Weights of a small GPT-style language model, trained from scratch on English Wikipedia.
Size: 9 layers, width 768, 12 heads of 64 (6 for keys and values), MLP 3072 squared ReLU, vocabulary 8192, 114M parameters.
Training: a variant of Muon for these matrices, 521M tokens, 7294 steps.
Each number is 500 + 50 x the weight over its row's rms, rounded and kept within 0 to 999. Layers, rows and columns count from 0. Numbers have three digits each. The size before them is the row's rms in percent of the matrix's.

# down: layer 5 MLP down (transposed), 3072x768, rms 0.0928, rows 2787-2886, columns 384-447
# up: layer 5 MLP up, 3072x768, rms 0.0587, rows 2788-2887, columns 384-447
down2787 092:477508456486463532527453464444516515363547551561429495529468509502428479603421497504408509577537438578548475537520501510472514496420487532513528447491471599488583479428495540487493513441538439
up2788 101:527559527437573515451511532432490535445504494507544540542457580479482491535461477433524547478491460488456380477532505603571489537403464500532509462504504431477400450529552522521507531580496458
down2788 101:553451490566533592469529505610480555633480559434521419477491515488504416484488489488523578517523522569488504530502419464518497540524552487526518604509424479486542548478467420526438579520480565
up2789 102:503554500523554417410531513547498418469509536514539460474422467486494464526568586571426518556539444512523516465543579391437492554501479578525625497534567540518517519456507576524473504543470487
down2789 099:490574555487429516585492487451580522553448458504554495601455556553493509456563520422447490507450603511418374537399515499460483488545570523483502501499520477466479511400562506424528496477442540
up2790 101:534565534393425519467526525511611372459494485478543525608538490465456493529535561521452432483529429524505509479521456542488531427509446477572465443550416462514440478565494450402516620526442472
down2790 105:467474533552531425508532523554443584465503511468464474487550606491443524371475536530536473502524544485478518529487521550460562540447530576462526500521484458427441523548515491516465426501547396
up2791 061:512542527504473486557465587530552459536491472564548488466450428459476484549534388520502547478446467486454495459470477591471524400504452518546519436525477543449555487492446521384530459458477367
down2791 059:594549479503492443455473500528544478610471543558537473596481469522590562524618549546505408543536561565562452524467494493515583490567524551518437495540394521494507493525534529550524495490532527
up2792 107:524494485596485590492536483430496441486511522426473504428521518482464508489568488552563520462440460478551523509487459412413606509507546537522438438585489474499483515528523549427485520518520451
down2792 111:501460434402438437466458463440497517421430479507530551497463360558504561519462637466541478548447466546539491564402497491542526603502475501622439506490491577449501526489556448444559331479552455
up2793 088:408608490458555488439503491510448566371593571509391559427477489517406476522512555508563605480477597554532461529517507487487553520410457557438577478475607429540526487513472435419603463544592415
down2793 087:476519465525511474523466497542561445561516558472546545651415436457600475562533430442475525497579516496507550526409514557491501506440539455553429507383441513655482483487527509522453511466448422
up2794 120:458575528545435386480533446499511469469548550458490547508521461548582430513540538439569543426461489528517508497439487473478509397542507444515485513504506464491462469531500349438506531539486507
down2794 127:462512504615416531516434561540540473495553545472509504427525508464524523489527519454584466555502500455454483502449492518476519473578467595498443509526545413479484520399386503485477528532489514
up2795 098:508516526504487464519563558491473519446403505380523487522449449578552519499488458593452478488462571458521471514546509401516620470491445409499495531525434476510473534555561486482486593610493499
down2795 094:404471548478479529477506523495596463407576454534503509456526585548534470610381542516457428515542464463516533522427449531374504517538589465536475583435481497497450510521518522459416518499517549
up2796 085:450474569481472595442446542532530477465415621454541503494464471531554471552463412459515454441580466499560475493382551527508448544481424487510427450522489546517383545459501603549488558557527500
down2796 088:451478444520427463540528546576395604520517506520535510564508420497468527510525479492577476469639469515565601554502463534421566487536456523632566568478496521414440500542532560489555493459422440
up2797 072:527455482421478397475511525522544490479415540486506575502443574475521459504505551501556480497449501573434563508525514488470471605427449528441458504517563455483598552474553430488552479528471454
down2797 073:490446505461421433556476561458491493455476510551468587471480499431536507435549470569520494485475506548542591493566439492498579475544464444457424482489543474547565486433505513482468589511531485
up2798 107:530452462468558568431529545573568510459522473380562546473466478578562557488409459409492474577507500470557431498446518398501510549524383441394472490484522486444470533542439392588541477513532574
down2798 105:469508425484467548537479534509627500525474480512542565472455574578486484487525443469475519468511577435533337479494527468530576462524457468425551549468491507503536465534490351519476484478536461
up2799 106:498547474514540484506520495552495531468555513576484550513513493558514464531524498442419457579564458524489420564435478535538510502449543489590520528463525499438460521551418494545497490539462449
down2799 098:526506539422538451441518625340502464432467503527482513514556477504484601464456560532474511500429516518582525461460565458433472476498513464525483480463458423503558527462475465500400453509464499
up2800 103:523399442480482539526493482466530466427405560496516463566466565508614423611475544431484519509536496451595530467414560445466504533475443508536445497498486497557501464539490446406465501629609508
down2800 103:425484422494502519422482490409501520477447408412497570551514493523527511616573468500464568512565430569486513474450403458414505468416548475531484530542511421567509483581595507550458476563502582
up2801 100:552483534423558406498549607442519595469426497500481446573655449424553493477476506567516500455520518430490635494491476590529552570499613510524516550614519517484519543548461435609464479460535604
down2801 108:573508469528551541475482449536489551431514561462500510493394427513518598412494524537508547459514428539536538459452460467455545447496496510454453473588510460470461489602483585471423471507531550
up2802 104:435511493458477461489465488480505545503505458508556478566553372464453552464432362514424536545515486623502420442462464513454501595540373451500585573584522556492496414515480615395561525510401535
down2802 086:631525471542539477565428560506543430556499556560497468463493486504581521520515484521485416444465449490418523488510460571441557575503570534406493466436503448556446534501405468502530504534518492
up2803 111:505546519406482522555519497503595608490480538465516450520548407541575427481448441457464471386490525563480508512548441452486488486463444448444439435577547440527586470482490492522474574522562462
down2803 113:533566486464458419488504387433518587443452544463456485517517522494545402525505540446491409438446438530572484523461544566534511538466496543381569460535457521608546467530525559507497515513504448
up2804 080:439496523511559520538560479515502486446516443558508540490529511453487502536416561542349546579453431547563504415461616468511481500457418447536507480493520660402462450425512502436512432413463547
down2804 080:574468553484390459551559445425582485188515515449483533525408520503516480607543502459459449433566465488546473470464617463502539613454513475539438466464444540462421477511577487516559497515433400
up2805 101:465424589533578590472489572607521324467352454501490564518568568468564537459474514543420493429494488410535463505497496686495534552496472479426620529522479533554520463556500461523482547550532495
down2805 094:532522464518399540508450605483548453557446648514497487499509538479559415487477526604394392499483381509516527604442550458382522549513447458447542524602459432452480483514481489545437521497439526
up2806 096:457501502541506542560483510562502514476485476426522533490480447429455454511457451428555407533427569442577505527548487524508617556518524504375477477469492521487608489403524496546505520473435489
down2806 107:559456449435514418523529632594487495597522500484494547438488508509444517542500636493515576506465504423503466561514491571611586632445451506485565417538546530419465511395486497547564526548414440
up2807 103:448523438573516597509562603582523552435558556470401528514525434514490518445529489507505499585569427442517481462482497446530369603502432412513493483542492604518531490434565461465394480480549504
down2807 107:566519475507534478461551541564503575415506569487586530548496482546606583476511504426477391477542446415491536496464522491506529509473466544574482535483522541554480448506532503557602484504565535
up2808 084:557489538549535421563490478403508468482406540572575405510453474614482523555471542522463560499535472566523551515435579525565452445384465436507429535396537444492569555553450468488578483510494480
down2808 082:458561511433394549430513497586525472488432434538551515502521501466414513507578482529401449554535448457489477505495526554495510554462500454505436473541508416454474547485407552457532485411467584
up2809 107:578491496466442492548542484506445546462477477538502529464531515445546426590510498420472552554525509515530447595455526559493355523511458483501518525523508449539425509549524507607522489554531521
down2809 103:423471502521493524453513555515497511494517545473448415459598516545526445529614472552480524483469516505553479531486552489507573507456488486455462455485487526523572552472527421516370520581553516
up2810 100:561523448492502481482470563489609467464433425508599502569517445476497469562535517354528603498634501501500537568558515516433488555505519438513516380454523509557537538496505507433475338601522543
down2810 101:429511490485514485453459463431473477355437499473473536445562578498531493571494573492552508527449519511501429505473443555477475419485454380462472483544509509535471469464473493459554380524480562
up2811 102:516495560548527549542462493559456496463521469536511526538534555520491518524557503535453405621507562497390423497581557522507463458452382476453477471540496511559530511603553483556540461492542437
down2811 112:529523503495597437488528489558520611576522465449438570508483509514553502545516519460522515477493512526475500489597542544597520500499475464516540473516466419475477529482523495502536535461493542
up2812 109:481457570516439529396494486482507515469533483497433548559568597493463463455407491447486524562575477494488484503548479445538468561525468540368490457543515562444417520497447491573560486579509578
down2812 105:459581523483434530506451436554497503422456443505474439516529369459544579567538586463559482604486461546630520559553474561519466417541521521500586486486431541490500520510582509489534520531397420
up2813 089:494529517479469486566443528555535529408579451487603449494519461548436429507442528472451456591529498489538562467506466489424538472469478600449416468469537614480376526460465407435451464492487518
down2813 088:515544526561534424526502540476490461508570445471469520581506486468512463424527529549514364519552450556509575480480513575439514517572476466463437517427562538631476451440471449407461495480463520
up2814 085:445499486514591492518430597493472516487499496487502453561471583512502442547454430473488490383465511392374533558536442512527521515480587509421544490544407488577554436503452405481545531510602513
down2814 081:419625450445422526424516532439494574457539495495522502488468518408456500536545468404486480436523523470595499456482481416481528539398480428428506351502459374464503458424544539514482449567571455
up2815 098:448536498542543545522460534453578496514562538463466496519576462498482446465591446529406499534542464562428500575520466496549540454496421524492376447525420483629546470522477571495520504470475500
down2815 089:499491410475489454501516518509579500514463486446523514617532422406472490447572478552541573551619531553540481472516473565480558455430561583489479520456576602581499502429494558512434516474468418
up2816 108:404464484460432505486564504532572512477473490468505529495473442565460526427476489536504473538488612500366449375426606499480466574506469580592593503517502606450451482469590555593501517471527469
down2816 108:389535566511506448562633509543516483427424522520478444516494556504487488527435488464500485412491498469548487553430484515538506538472423521539402498473449576357498628553576418541597513530459550
up2817 081:562509559432499507501527502444615526465465593515434431497563513567558464537470515543432484443554485518545464456504496528443513481521573483619466402588516459591515377380502560481471555506469475
down2817 073:524416522488474480508472465545429497589514546498471425519423487467485483596608444481531484437447499493430593475469489461519480541510613420509481553453531554492476420535587479532523575533449447
up2818 087:421428577461538514486606495460518442427441435516537502477509501514415492499572565557456427426432420559479490542497488506574479560511467459515456455522566485511425481509443470569536588525550515
down2818 085:472549485452539494510545539534520556377505477474500482458564528449463556540552492537401531533558489531484513493396516504569550514440407504495572448556505503591451523455449480529424517582471446
up2819 116:453531469498446520536423494472548491459549542561506447544478485453527472433496422536442414627513534495562525596499539483496504482523517450420383508520509452507396475462487462485397506404505410
down2819 107:395535541530497550525486552493527526466475507533532575459510523404560453541498520587514550536601513553547548380445505409487430530449529447512473494518444510462546463537425338470440552535530545
up2820 102:461556547433484536475424519504509432450501486427523433471457371433546504589648512461484510456513483510505489501512499480528473529522450544470523500515498474544422510443516511422433459545419521
down2820 097:437576458643498483556538474484602533413443503439531481536519436543456452487608516471545519552469516409485512547511601529536562522501414432457500472560448499497493424435512473522495410443569552
up2821 103:497547624512497485528528549588508458523524548453499521489527587545504476551568497485433491485527414496569513540522512496483557475495503602537431377510550438469578531499536441446531434567495608
down2821 113:489550487496513466529591528509558444586477477555490467421519501532535541528446581505451486433467513536556555457467445521539554541539489562495610489433533510403566506501483442476505512543370495
up2822 099:560438486419483425576465606448478443483412376544573516520503550509455445582520532486529476480551488538570460559455534417550439464456643488535459444487613472550515549653528595574448460549500477
down2822 111:541511387528496596482500453494526547477414420544505582559471575507502544449479504503520546516519473487535512426524501514549530453448588455612505385448540549481555398474511524505452520525567467
up2823 099:463495526439441562435463491509565522466471447536575455441554500516491507570480464466509546517545552514474528517411479537486552483476504382543554527475447392567505433573508488521452557449577531
down2823 090:594516496535388507472510446564512467443471553444548524439504555505541559436540484409492496456567553463472544457437437492440431533504522447471495439460545426557475532520447509502395536603491615
up2824 103:506439531533500569531500449570615445453434553546474444546444660548511395495426510525446486583489502517589581440563515544520535511512531612590487398551541505532489471433475472500363536483520555
down2824 099:566413520423491500514433485532498431424496592495486492478456482622511501347530541560506576483441413427481475573532496476555535536578528513503561530551431409486567551531466477513445492534453483
up2825 106:539491632516439522432483447580537537495494506489545396591431525571496488553390519504387558467495514436485447514436426474527501549552507515481522493411472470477425479386494520514445544515485587
down2825 111:518573513464447532468527494506492508519459462498481476541531420456566515453500482436460506495560505484526512481491524616437558499488475552430423534500477496522501465478449445589525514442466525
up2826 087:464506461521434503560521619439495467503447513515436477542506498549534405434496418572463547453461497448439505467512441595528574455497537574482510540535520496471398495461476472406497424529519547
down2826 086:453581504508395519532596453500508441628574423639589542517473617415441556434474393593551583500429456525500495453489536580498630486409536384506532551497515484440461465517441489568441535626592442
up2827 081:540548464533505506490433522434531551527480496520591531457568463456467552529538419525500549498610536586502560491469524500548484495529431504500523439613460568568522605552499491441517500526570553
down2827 082:544414511515460451522457597490530500475529584500437598512494466541439502509496533500449574553614548524473495577495518490531499461476494584537506452521434490523501571534517495515459556436565451
up2828 093:502562568562425467513500602574471395484535554426457592479450516499528478519492507491401453604439539474493448470426428504466516366478508445556398516441558548515518496529516465540520466451438430
down2828 114:547450528446467398472464488572532526458435507459440570483404533433553481407494535530584460518449512492554437462451459458510482524392472552562472542481555443418527492521542466467474455508535466
up2829 091:449458472548562481576587524504524430417514444496516513473532528497528499423416499459503566451475504485526458567391384475537515437520486489411518514487514582523465488423541544487477427536464573
down2829 088:473506504528465513560434501552509528486524518478473470481545468521481472495519490529520499525562548562544479386506545582447473553525484500614479409473520596488471577492399557544468488477588582
up2830 086:576474573492491547498455507490446503482471523565429446460545548509501422477587433580531499498506485477575542487489539537419479503574551458410523430462554549508352515427445513489504449484479509
down2830 076:520499596441499489566526576479433539386498475480569421543540448474524633521570508485440473493515529438435504470529493528541502666550471552479597446476419518579533488505476534566532456496555518
up2831 100:470528521491445639554547467529461468404509508514385472529530499543466506450475449485483538558475542427557483547524484483512430458458440545570501514515504526538538396517567435594466459465514485
down2831 094:488449573455453443472503486484518554298406521512564518527562549489525448544522559434531465624506511468471582510479491443435496573527431448488466395459508492504430451482494584451532468566516449
up2832 109:578491554475475526531530463466499510481576538516479539548510541569533516494578497518585558473494502369446461476489470482458473491448545539473538430548505477539573559478470421476512524470505436
down2832 122:514446464514495484532465503467452474495434575528495445603608538576528501529471484374511530542578473519616498512438464449576472453529580499504554415468493577433484478440513420429506449474568496
up2833 097:458483578524486437513630491554507408476568505511573564517521497522522456509582489470514583465577513528468480496572472501504490489489442503526453494394426456510601437505541465560547563536427492
down2833 098:579555526487516576544479485565479549495548473499534511424558511503408502469545542450475532463403519469446460597492451464551587441543513518533421541475489500518502480445530479506585549431471537
up2834 116:546524459480584566536486505501475513455511492410511416500580584402428503516441494441462529494488552479408468487523615485465470491537529480500558487521469505508483427530485445532517418462460541
down2834 097:475486479480484538335523452521522513512482547582465479452479539462658539516540458473508425423417556504548574577524526560522395536474437520426462556399454478479479513518442493491538429568419429
up2835 095:478443482488562506522450519527496475533467523490471445495488590513511512641453405477519518377520419454471501605474467514544482508522503535441551381384533506480500561517522486493412542478488485
down2835 093:544489423480404451577550470517557463587501519498462496471521505421509501512537534626442474506501470483476529468464540549494434623521487492487578498540451472445448541449435557538488596474510571
up2836 103:542561496531514504472412493436557485462465530519604480491418525446509532490501452418500438462471568569493560486500558562509466442426501509404563552508426456454474444470452583521552490489552442
down2836 105:405487539498508580515551500458478457543473479488402519459523492505503415542570630545507579470538459457589608476482574439422520381493540459479510561518518430498498581511578538568495548500347437
up2837 104:482502544487495554503502525477543408496435489515532543562540476475530414521508588537502521518468521491535499503448578544449506567597444470442429402379636533573519524462439468510562457477445506
down2837 110:495464486510414484506528543446495530485456472500376488491591504501438545509571599469521545526565544525504476458471564425474547408597551507468549489467629527542503557509462440522522467461482478
up2838 102:575459424478482495398493492566492484486367619515537544486488478473514501580466585524545570388566495479540541479579444547498550578481545407426498642489563428522548449464425476469549443541565504
down2838 103:510528556345463504428451607482501539508485563454546407586498571521480464585444458491568525528505595500508552487511560432404526451375532543453498490464443550411523532526495466534557490463523512
up2839 094:533485535623510543538445546539471545460460579484523501496560528491502452449518473460472504439495424518497434401541574458535502472616458506409506403484502580603495492510486462515483490480469536
down2839 092:554516491535461531493524613502502434656448491453506541550474459435546534469543441484522560406612475538542470519568525480591482488482509444510520523538454530454423426470404569478533479563517482
up2840 119:430513416509534522401595466440546516484469571498471556474570422526455491496459447406425575472597508454532494572453534481523542430519488547543487447543524528478519519482563572588533512563421494
down2840 106:506429531502388583562468491551492466453474481509496612478533470537489518477550492448537457531591380511624546601531615597543583421458476406483548487505592545517443426491457485567460405418500568
up2841 079:603457511519557458421501516445530504461516487511481545507443470504494520440516503493517426482444553508500502515380501432447437433484433521448535491461556527515481483507470546451504581548483444
down2841 075:506532447508516433497487624523487503435485537481442399464414573525482450474480506594420567468535503464428564542561475531554489544476459563563460478471469525534429542425486479519418503508475532
up2842 108:624415581456480452477491538486468505462528438480491575411456466543521530475474530479568487566480511486513524359380395531488545476497482552561570467519568499426545433437525520566551471558514530
down2842 106:538469484469531549493590507548454455485521562437458554519453548494458512427496504417457529488361457554466469529481468488482480508522487512463484506531541596584523579498517496523515514530542485
up2843 135:596421458617533595512573501483435605556495523428469458467486485472432532442484507571563477452515478509452486542527530482503487490512539513540532515338456494464552491480529483528512479556607568
down2843 169:441460476546565601448494553560518495999528497487528453490554420427508469501543492553582424474533537507452483477510536422541412492537528581508546520480523489408491516440424519549533538494540558
up2844 091:439528538502439538516463536523500497536435594507487506539519484452533466535423467510482479504497457489502452529554574569407511542509601484438516504582464446439421509561488431538503447513548466
down2844 086:528467466475568422521380421487455495575527521526547563445480579574477473512549501558461476575437450526553632447538537433531506528502517436491514447534535588513540409540506511618444515505463409
up2845 112:419488540490495560466571436526480547514507538480463506497465514545463460478522523481568485503522516514480551409422451487603507538533540428557423469467483552499462502481448540474556485525527525
down2845 119:382533498597564607491453523481472472580524431471417424566460518493563479516455633484505422436558557503575514504551484477519615392545557578472507532504490446508516581533474480410539565521473527
up2846 107:568554455562438524497456398493524601452443535528444539493430518474515519449515477608466460474558431521467542564558387406531540570551444475549399520555533483514547529454552484478544546496531517
down2846 113:464547494477496484483514448510523438488508496477488511456464411463583543567499510470495530529526495555380559573448446516481544445487399472552533474552429443540562489463436491493549457556550476
up2847 113:559526541638509526541552516506525579545433461600424500499563474480483517530506603539524504592514534446526419552509532626568486592414507534583509499506456502545563609525530454491503476603536474
down2847 104:581454519523482511491461511448502464416488548482537439637541528480490533470549403546525501502455457503485479541440465543546426437434439390512532431458509517484450574432493549564517504509439476
up2848 085:525477453451492496543482463533528489489546441440540509429531600583546576540527541478475459535555597507494533471600543537486443643448489470505581494551458479471548518560519505540467522602454570
down2848 085:575516585452482446461400521549454466545590577569443542479511528501454448488513421437498436493476505444463550506579521506469467448514429536472463489558490532491562431536475500558530497542477516
up2849 115:548543458455499485444501562627531505450531475613539472427512612548435451484447484461474471540506512514470471540524472489563506529461473506514552539556558533591530485445434496448458444521554436
down2849 102:437549604497481470471550480564533561222559519502469529477482534428412443490544575496527435535453522523487509514592473486504532525559507479580515454515548469626433449561516472489582543516452523
up2850 092:465412499411475560353455546461541509525507512512490491470585501539560478550467495519523505594561430487452442480431454488445493558515576540500530491436490459444559513525552474464603524520568518
down2850 093:490562510482457591584433488551493557554380474521520453468466513538523432482447522434432495579434465535479582465427505494563455548483554510554451478542456473449486524547513450502523498518471479
up2851 099:480410562503459473540582449501607627420496472509473585508548503452583564550627544479524432487589435488451573567510487566508494474526494471517438472390451442425540469551488533552481460555358550
down2851 096:529396432499496521416467460515409543722510570476458440516464429482475523498417480471470569545537455497527445611510539560432476452533515517484447560498468536502514494481497564551475427497493473
up2852 102:588518511439427446469502479514398439439494483559523503543505523430522582565528574445527507531549470452544540550548410617500452570576500508480521471508416467478477571441391532501522524539545545
down2852 103:487537579477527474447535531583502503525509544457448500383468428426522554481564465460509488513468522522480520487397466461501592507510495472544584415541412489462510593568512430443427511551478519
up2853 115:489516455548419424554527489462530531403469514589540493489541559501542439382548534493465497548360538505523469490494574582495560501479443527543544451496487504535423522497540439517497479478587567
down2853 112:585490528439522553493468526471452527449562499505504519507470515408543504480404411435558539534499556488471556527499582469478476380442485465490436455480606449476514516507470475533501489420511578
up2854 119:479575465541536560409563520570476475488478568444461483465413459525545464552474397431458505438578537551424601506393524486460498519501443573514479518616501550611397506444472472499472525552554555
down2854 113:488565428500499571564471420526436450454476587570545430460463505499402501424482505457541499518486490473540554505480369561456556488543502545482485470547447526504519422552448547570416487500415426
up2855 104:458538602452486581484484531431472468479473355590435581486448512532582516476465450542536527509446490414434507551492476505391456525440474462416542487523511535585480523502594628599474355573471644
down2855 109:557457520508463535486559409508504497560407524537551447432462618511539520438581464472506484456423449458501627474468519547502534520506518451569520441525495404572495525493574529457411458550535551
up2856 100:547573470512488449491492466487439414435524531564471508565549478544544590468492329503483504501464510449471582531480540527554536477517476462458462466455501535530539568502600494526549488512439424
down2856 094:415504513525518530606548509415468579552461450522479497487477502454455500448487542466507464502522461509495406401515447521518526543522414494471553478508442563422588597468491401484436516547496481
up2857 087:485515567499455556540532546582509461496482538509455498567490461531512491487541503540562519471528499505407548481434482625589505536501475497497521554520391462402508533559502588466583542515498514
down2857 084:443527486420539498463436574482562507511388526546556480465523509585520539553473515546522502567531437627562459401432573520508534464508481485489430440499486460488432539483484467502389488603449403
up2858 088:465624451515471479614476558514528383472467550526526447540475534571555434444522474518433589467544416488437493470459586504590475509515490597529358501568558460468528528493512523479552564461536496
down2858 095:516444579530548510430508554490503449500482441476443522478417458562479487513522440541507511469491526550602527547446525436385572440463531615501525443457493568532484442579536471490510499499442498
up2859 092:570506521536415568441484529418525536449493482530528530605552425399472504605431597451428483505559486433573583490423514380447454454454492487519481459464592527522536482493455500453504538532489477
down2859 091:472479596556532486481542538500435535497536450485463469554536579479516531461440531522440502425456535519556508506519404422483450418509440540549508531570478519578471514502502495506547544540483450
up2860 102:551502466464460548479459494560419497437477597516475530461543626583565534496453408557447534490544447474529539467464603533523518542421514522501509444485469553474607481442463513425461485427440525
down2860 099:534531519587552585395586469552438447458560580486450530459515507547564501431507531501482534417537549535532508411473526487441553475540471394485495443371494520545586496540393504484537484444376541
up2861 105:495508496539500465561526463503560448426451504401438480408466427564513468471529455553489506524514522493529520585489459451514501484569603572530509508519533559568423536509603570454482490472419521
down2861 108:473413440548421533510566579436457481649503519545482509477467439437477442422493509535487553490477451525503448422505501570428450501555454519461501498589426503428479560469502493484479555527632501
up2862 099:445501523428509464530556577565489430493445569509449555543481533502515466492538537471419509524466498553531524474452581559463533514410476437537504437417506488494447511464459452469512460504524505
down2862 113:491498548455447539572528532525548482514454561579475505456487497513438505495520518541455520515459470540565437572426502480528490455449498498501459493418464487501540522467509529521497445473436632
up2863 103:454467502532446552602421494532521506488502440389506450486515567472527484470485518453477504581389553468374578524450504512465539524373441509577494531588523479453485505534424562545433486531430508
down2863 100:515463456448456470501476537562460425493466593510463429598514557426436537475500541457527443520550540484546564425486450481476502436496554500450483538443493484573423505465479555474467451494548489
up2864 098:453549416514458516559517619460472481536455555489425539461497499566511519425523575402489401532564467523529503462439457512478472541443499453458415509542511591638460438514545548443484563536477509
down2864 104:527476427457475557504497662485458436375534582505532394497533444459500451647504480497517525523484478587464525438482493519559557505515483466558411449392486482534432473536511580468585545536481628
up2865 087:439548559475546587539616614469536492534542492439469484493458431572479530538483497487396536470487453516509461443499514539508502547524443492547530524419544475473522476469459484416395535599449450
down2865 079:560522479561459560453545520491567545474431469518491508530511513413526535513483543573489407491455460365491626464446495514526512565446480510568448533451400534611501576468435480543424528518524475
up2866 089:515559552440470517569573491494499505430449412492481603401442512525548482454589487502445597534485543393581630513474432507448557497482529458529538488534524446592511472523542404459667464429466477
down2866 085:428510550529490526506539494395516532575443335424493473401450520566588481539571452389451452577497504450556512474505409480602443528483508456547489430478530449454449363578404561475494570501520533
up2867 107:357421499564455515554498568557476535469506497482437446470509516501464494504608521511496485398454514474524388371514541422556529526610455527458480522481410581546388532464526601537514554452526536
down2867 115:462572496534494576530565459551580466498460553522556466566538537534508609431511605496468533438532467505510467477514481494442512355467521503558424528457531459456440494541540543531455514545607528
up2868 092:466509496539488425453446477596520495460513507514487411492580590558462420601445561432497545493422549519554528587605519496537484607473420573502494557421494622539471472519489541489487548519453542
down2868 091:470556490446483482472432577493524533607469471359490458481501574417551595504481497418541503520504522531548502525522536476505441527538562458500465455502461535537464467425471407571456556484439491
up2869 103:456463504494451516515522577620530510459521476523630537458451539489523484539513398465580504503478406625502499584503469422542502488512383520458546535508503433598494533501613469582523516470401556
down2869 100:581446469502554515479491496490493508436491486585524471480448478595412527428560520509474505412490447444547448473456525495416579518527568531514496545447450521502481521476606606499486507401532475
up2870 088:545494524578460489539458429493488477481525434495461509460483543472522552505526490453528574473422608483502474619523430503457517547556472455444465494514549502530505492557487458464542540528451496
down2870 089:520519398529540456557515487477473523439543424597480515396535471499488601466466470545562558558518572545515472585463487508465491457553509492506476540544538546576446481533429557516588558493505449
up2871 095:404463451429491492540597511545497443436454540472543539591450502483339556446504540433525508530520506483486557552526460548483525478535501452570478532498458499490551566512480558487572503507489420
down2871 099:431439424546497456517442393575475515563447492533492570480487498541577532440498487567510485488469584464533494514465443515528516387565436512520447542473478600568464447475519470503489507456447471
up2872 095:430469468455438498580608493397552461401479548373512589624620468524503482465458453463382446603519526418485391403400510485554602476487501536499486501518442519513584493551457554522547487494534458
down2872 098:536504495457459456516445516522410532435450536559493534495498494508507533537588564487521521490554508551562511551443531436405467417524476460516483469547593453413563460511468551490549463469550500
up2873 108:495529541484505561517569413448603544524493434481508503492522542458543493495420532434555446549552437551573513530500511528537479555478449507409537512461480381457419560481455495522463456442439515
down2873 115:621512529527497515501511544591559510440443515502480507515464455362495518482481452548507494450607514521468422559547576511600554518424491546603559464436479505603470463487427508615514600528470521
up2874 113:526504496489537495446507528409553437497475472487456539600587525532530486474587512417528477451506465446487460514382517436412523491469491478419402462493473489428577504448406539608512442474508423
down2874 103:520474441536573484498523425547472482677439494504511518416498457481474482526530447482511581408492486572508538484501509657493459497439459593419563494480565488491483608481506444454471568546482476
up2875 095:498448585530564522489488454555496435498475449471388581516581425531514610490521511537441521468523505412419444559538515501448506501559481481447546572477558535516546486530433493543536589486535508
down2875 088:561469492461475532532587599570549521519541540505509511568460557527451503513529493513491510524506536534483445519546492518484550450534491427553485482474541539460492467462542550536466478575439533
up2876 112:522496565561516438493576430508416489497546493554562398484482431412490515506485594517522449466441563529495445441502462493504366446511520481493416473486487431619482516520395439538505472522508541
down2876 118:554501541548445564474391553505480589387503478477447500571454496523528516507500547498535596500531621649452402597464504503541498448431493489584468624422451486408519447523515527466550466447528501
up2877 096:399424488475451509459486511497485521507603463408523521492493539541523559477438455435415492500474495530482526512475477546494520484552505511514505537526574473449482501475431450526471489573473419
down2877 106:461455468557418443501508537467508456332538429521633601555499490480454584470543574500495536545551543524550466547437489554532519450496536447586513487447528534444523405490457576523452413512474506
up2878 095:469532546436484537500421475531481561443498534533490547489607537561466514441424427569398487479478485512504496415453578545535364474466489451496414459442549549424489449524532522445513489583563556
down2878 108:420452591510530419488507469515479496448429542530584503571428533450437446522467501559472532463507454571542499413487585598479484487482506431540458515535556571407543434448490504565483489593550561
up2879 099:476448453522492574617521475507543453492363547519466448523549519493563519588558465498481525412565476376556487463455510467499543556606418412497542492503461557406423439510438438436558469578544460
down2879 096:523488496402417394491459508506493426559494550585474451499452540447465507516513469463473478471521598595530541455576539516489384508527556637481517578463504562465528519515583489521542401539418462
up2880 112:499530471496410490472452483483462525397460464509502379529500436519396584541515449482486578485486401426518521503481486537542449503539503518479527506486472476436563447531473452517502519528462423
down2880 109:537501471473479470573463496501547492603538551465434468438506501397501353516504505505511498480510492628468545536507503547455402548485565541506524426521485535424515472518430559434511572458458461
up2881 095:440540477516468433516405567501489537367457396515482530458509553569427443364502511612473494496552410554582527474483519473397544495354541574538533416474500480461492451451522497477426457550473535
down2881 103:579418495581483463530625528450491495562451530407434494483565459431636504620551451492479518502505617417502509527488529534491449534551469414482458594462485460555534578502578532619442601433441451
up2882 086:465551503440515489510537553527526528538388498522529540408417496545474524490526547513487479578478507523539518530528495552479475530514499435504475543420505494491476604510619476450497533541449470
down2882 091:512475544504525394582462442456640558472481510578424534457369572536566530518400595516375558473489474516610546485503458529496489404535514464506517526489602539496505466489537473411458505550483544
up2883 077:521427502522598516589533419479530426449564447579529559519441596470527480576478550532551401494564381498441504502571528560518567521538461438585489448486524499548565431511505532593428468520484556
down2883 075:437507472479476459503479576428495502724518555468504498505523486516436445511456588593479559517484442620430477417509543483530547579452526491493527463533452546407485485514505545441458473587494465
up2884 090:455546505461427434537457580408435441513492593477524410523489549498518468544504499522495503411468614454519482564427572532502471434410606505458508514606506481542527497461471480460530447540584508
down2884 081:445495591527436517474521529518487476594556455509433431534580459439398510444439606470496496511509418470590524579464538564479473499476452547437559470482406452513440577457441501499425432415481504
up2885 106:547534495439494460464480555474516563520475547545519435489481555482582562451495469520527518497476519477523546383518518466477476464602526536489517445518459540524501513482518592464501556532452463
down2885 109:508516496428468552554431431547538567450481536434583559429483548544468490499582438567437453482497440569535486511513534613543412506588590530587561489375490557512499476529519447467474495524513569
up2886 109:563416536481435561442556548521551494482493519437592539446415471554473492493534484554548540529461480451567528412388465510533443562560455481470528371543500517534515451540466509539586534559458447
down2886 107:545423477488477568471530516497500512534545497516608437567553520497575455488539414509399487523506529591530519482493424455510433517525489483479497522527580458384475556445545488624456597435498471
up2887 104:488416511548430499421555527472529543471441619513518513487595557493506580577479561558529521468533494465552450585454596474505459466489508390421446517503545507622463418535528496418513440524481462